config = dict(
    intermediate_size=192,
    norm='layernorm',
    norm_place='pre',
    beta1=0.9,
    train_tokens=112900000,
)
Each number is 128 + 32 x the weight over its row's rms, rounded and kept within 0 to 255. Layers, rows and columns count from 0. Numbers have three digits each. The size before them is the row's rms in percent of the matrix's.

# layer 9 MLP up, 192x64, rms 0.167, rows 157-191, columns 32-63
104:098178221130190120143098118149127112142097151148149134105155114105116078165098102137072114087126
103:130159061147094150125122109115129132082094117117053167167146090112105130136081114175133156187119
098:132073116150174152101153090146121106114089111088100153202115143134136108136195128126095162094170
094:095145115122103146113081103085167167073121113118128115163158154120138112079151124146111171129100
114:109094126162143076151105078151145124127108135194127090183096130112147112040129141142082136143191
105:119091116154129154169090125130114122153158174146149079171093110145127119119092174115101137131147
099:133181102147075163163150107145091125134097193168143142096137127100137138127092106150101158142178
094:090096123117115142121133133152107129077205138112180143126133102081084161147145106117088140162113
096:107121078127123111073137191083141148088107044165118138130208218086150173112152085153141112131101
101:185140069078082168113149128125115153107119134131166101166104113096093100139151146122116098120172
102:150243160118174138101072104138148159148120064137167143104163183147121145091148110142095058085124
098:142161095176139182081195151117140149084132133091107110170149116123072120148113110103145132073173
103:136147060173118112135128119159168066135154105162100113120108115190176072109133062107114156147105
103:120125078166091183145157087084072135085121108063093122122111168088147163123166100163189120120124
096:176158150118159107147160079099167156157166160075128158099124118115100177078135129078117126131144
102:113108089125115126142115166111127095066103151124145150101163159093137210106112102153153154052114
101:125154182082159123144147165160078174118105152128161141172115123165104145119109182080075092112148
100:108152146161097091038123159184120052164124100155123185154157138135158079128115107121176132143081
094:113156103162099149164087143143104131105142153107097113097087115206123213156123099119132115099125
108:150144156132116080097149133144169115094131138136132121164117197116117183049098078214105111154174
095:156176147114119127112146151128148131131121096096133132132148102151133116127119116061180076173140
098:120127175084192115173102137078120114109094209120153142104118137140151142132130099113143100130160
109:114127167196151144152146132070147144165159075135063148125148119162139131152150180106192101081089
096:125140101122142105140094117089133118173212091129166061118178048098121097139189101153121071126147
099:134107103134077163085164120101167106104141122176140147184131111125161175143135063124101111090135
101:149130117142079108122045138126112155183139148147115155128149105111112152053120165172201151114148
092:126148175096095164071122160165075111137076139148066121163155163180108086142156153085126105154101
095:169086122144120141173119095119133148147143145109080164111087162136160155124109076185184122116157
104:100177154108080074149122076073137158160140162143149111140131132166077148113128094099125184163207
094:115091159066118095152116095141130114132164152131169174166147125110120144164120182084128136135090
096:112124139130136123151148137154079112192116082122147211119152124147098153129071099122059088161130
104:172137101161144142143100123155092138153115131127081148174100095172098151077158071103210082137137
108:099123206094139156132112084114120139131130156168102046106139155126161097123084127102116155153215
103:118123130136169119145174149117148149112148119139122116129172146120141120081123136149149162117122
099:128139134177142167134164043121141069140146150089061084143104137090105117147106136185150067096128
# layer 9 MLP down (transposed), 192x64, rms 0.164, rows 157-191, columns 32-63
106:101129147124101081122147098103106085108151158137152105245047168136088135097101148115160100117145
100:116114161138180115128156091091150123146227194135094105096133082181093138136086137107103164083085
098:109121104158128095214139097142129143093188149139123163050138129117127145090052137120071087117099
094:155171126176099058131139140136076097107125158142119105048141110139148179141167124112125144088126
110:134120138101127190032099157055152167141145159154120092041144128139125134180125115133125108174090
106:122123121134144091179105104164117168118114177123149127076118100181071126098176180145084109101164
105:200121073135103131100129131096130062130132135144093099125138142122124125107124098108141108146162
093:081165132144128138048116122075131138141109149107106085092167157147132094140084183186120134108147
091:169144186107215088152082122155109066112179211095133089083074107160114119165114143103141124126132
097:048079145079216122111088153180124142126168225114121137120118148152135123119135140135102125075166
103:097084099111158089148148090150107124134162137133058121119230063120168125106149212111121133114149
099:144109100132140122085113147108142129132152148158186107151095124164086153106152090085108081141078
103:124121155156180127128087125183147113105160122124174101017227130145125187143131123093112114125168
102:130180082114141126111091152146141102139201152136096175126213127154156115087107115150097105135128
091:049081113089140102115143173138095121142131129183123121152062102140100134129134201124123128066150
102:066130094095113098177134202158189173104153114137143145144198112143141162077109194099089138120139
106:112126124085111086166069121116134105112129129161115153139084075154153146105141123136122134122135
098:200121113161084186151176150099134175117089104079146086168160146105140112104142112091139145125170
094:117121115095155148179085134142139116136089149125180103209188133158101166115132182111163143080161
108:137157100114202104211163132182120109143122125118135122060162089144129088081163129127132096083191
095:083162106084166097129087149133180092131149179195147101090061056147140156082111143122099132174195
098:124122109117095147062120169100078149133109158129116172137075117127145080157141157169132146125103
107:097068106082079093201109119166137123121124145087121197123217122079135099115112138171135157144134
093:085152145145091137130092163162151171110111130108129111169146047114206130063128177099142144148141
102:106120076120164125127166076190174057109140144074213122108144150164077127134095087136121125136163
103:202128129178165147221205151157097175119090078130135127163038121118145081133147100114138127140132
089:086082105121122108211109167131151112182173200132146147080105092152063147071135139134101136094172
099:121118105123061068111152180131138113148087135071172176054068084171100156170159132110124113166177
104:143100132151132109105098115155162169047135138102186118113203114104110124080111129134173097144117
092:143143090131140098140136095144089150112060108184091119141136133052139124116218098162179120141104
095:117137160070091122087131112177126164168098135057125060126092142102143141146141178151120116170137
099:099131131116184162155141118121123141125135185130146154175075091151080129101124197088095127091089
105:110113120134139117246136143124112101106099112132100163105069083081163182078125145100072101157148
100:132150092115027110126108130090089095147149103082099138188186164094115100161116106116124111166150
094:150148104129120183047143144100155143176069131152156111121157100125104144136115176164126166206060
# layer 9 MLP gate, 192x64, rms 0.192, rows 158-191, columns 32-63
087:118143111139174122170183130149112113114162121112113108163137082116138171136082088118048113143150
090:123151158143152134108097135179104132176089164147129160167121123160049089053128082138126136113112
093:158113101123132119123143113137062149168099143088122194088145127093146141187104126120107159120125
155:103120117107140049152195101106132124163120103189067148141093146122125128068174112151110102162173
097:119127148049130105144152093082113152155149155119156175165053142172149147100132132137142114083130
100:160122144145115089142098154120123143187078211148142133149139097139101146153173121124121090140083
096:066119106112113135107125114047129153146133136120127186106120100165101104126191148186128116094157
092:118182186170129147155140126142114128127117158114130180144147157142116148136126226133045173145103
088:159097062111096147093100098155159202074144152119107155162141108130101143074138111146186134138117
099:127146160107075182127149133154159120150127160170137112150133104166090097097161106116114149103116
095:118105089138176140150162097116134099055107130085100170158116103158091110127144112178174171129104
085:158099105137074110170161111147095106151135120164077156134125109165157048125134026082115118106147
108:126071155120168078095144126088146194097099183089112119156065165099123114104140188150129188119097
083:099077072137094105089204119167124164170118119172101086113134132136112086153121182195134111139119
097:127115071149167067159145181157098135131173147135060119125109163108094145196143078107076119107108
094:108099090112064139095177090106109145121120169122120156147137079147120111107154124169136206141112
086:115182091085120129158111111104077164128104136138150183080074097110124146173089145097155078182153
095:118119121050038163179134122096090123085117116150083134138125120119156080141088179126188126116126
111:152128111106154081189127135149083156107154127120155137172084085111077092160147130140164045129120
093:127113070123057171143151165181160110183092131176116096146122116157098135076139120128058119112107
090:135143132129143092097105106119144105139141122136108147146106158094080098078125196115097092145175
102:159159131143091165115164167115032134143087144125121081119098112145090143100183112198131072116191
093:075080142057115131129102128144139099126126122159153097140133166162106175106114092203109142071160
096:145186111102124080107166149112097119076194114115138117169159113141132128096088113107139119127083
105:104068101145100069180081153070116143150092121130114165179115088107079196187159113095111146108133
082:157097107155099142106125135094140147126110114116105155163157080140145134114213143130138117103108
105:110126166084169133133097115120112116133144130153128124113071148171123149072139131108104132120185
100:162154161122157117092136137108135109143176148161071149160128066172177141173154117091130119075084
097:098146168060120124119095096082131093087112134146109186129056159133089150101089121128131138146160
092:152153115143127147124121145058163143083084154152140087142109106212103140085144136078091127136111
097:108125163074183091121134122134089093059112170122128127162124102107150107154121164107085168175093
112:123102088117132075064106103075126133120162205128149148138141113138120146146146148162129082123129
086:122113138103178152170117152105137150169103150110173122115129129099136149120080141186149125111143
101:112118097123198141182153105102083147100114091143167115121109175140132126094179184134134121121169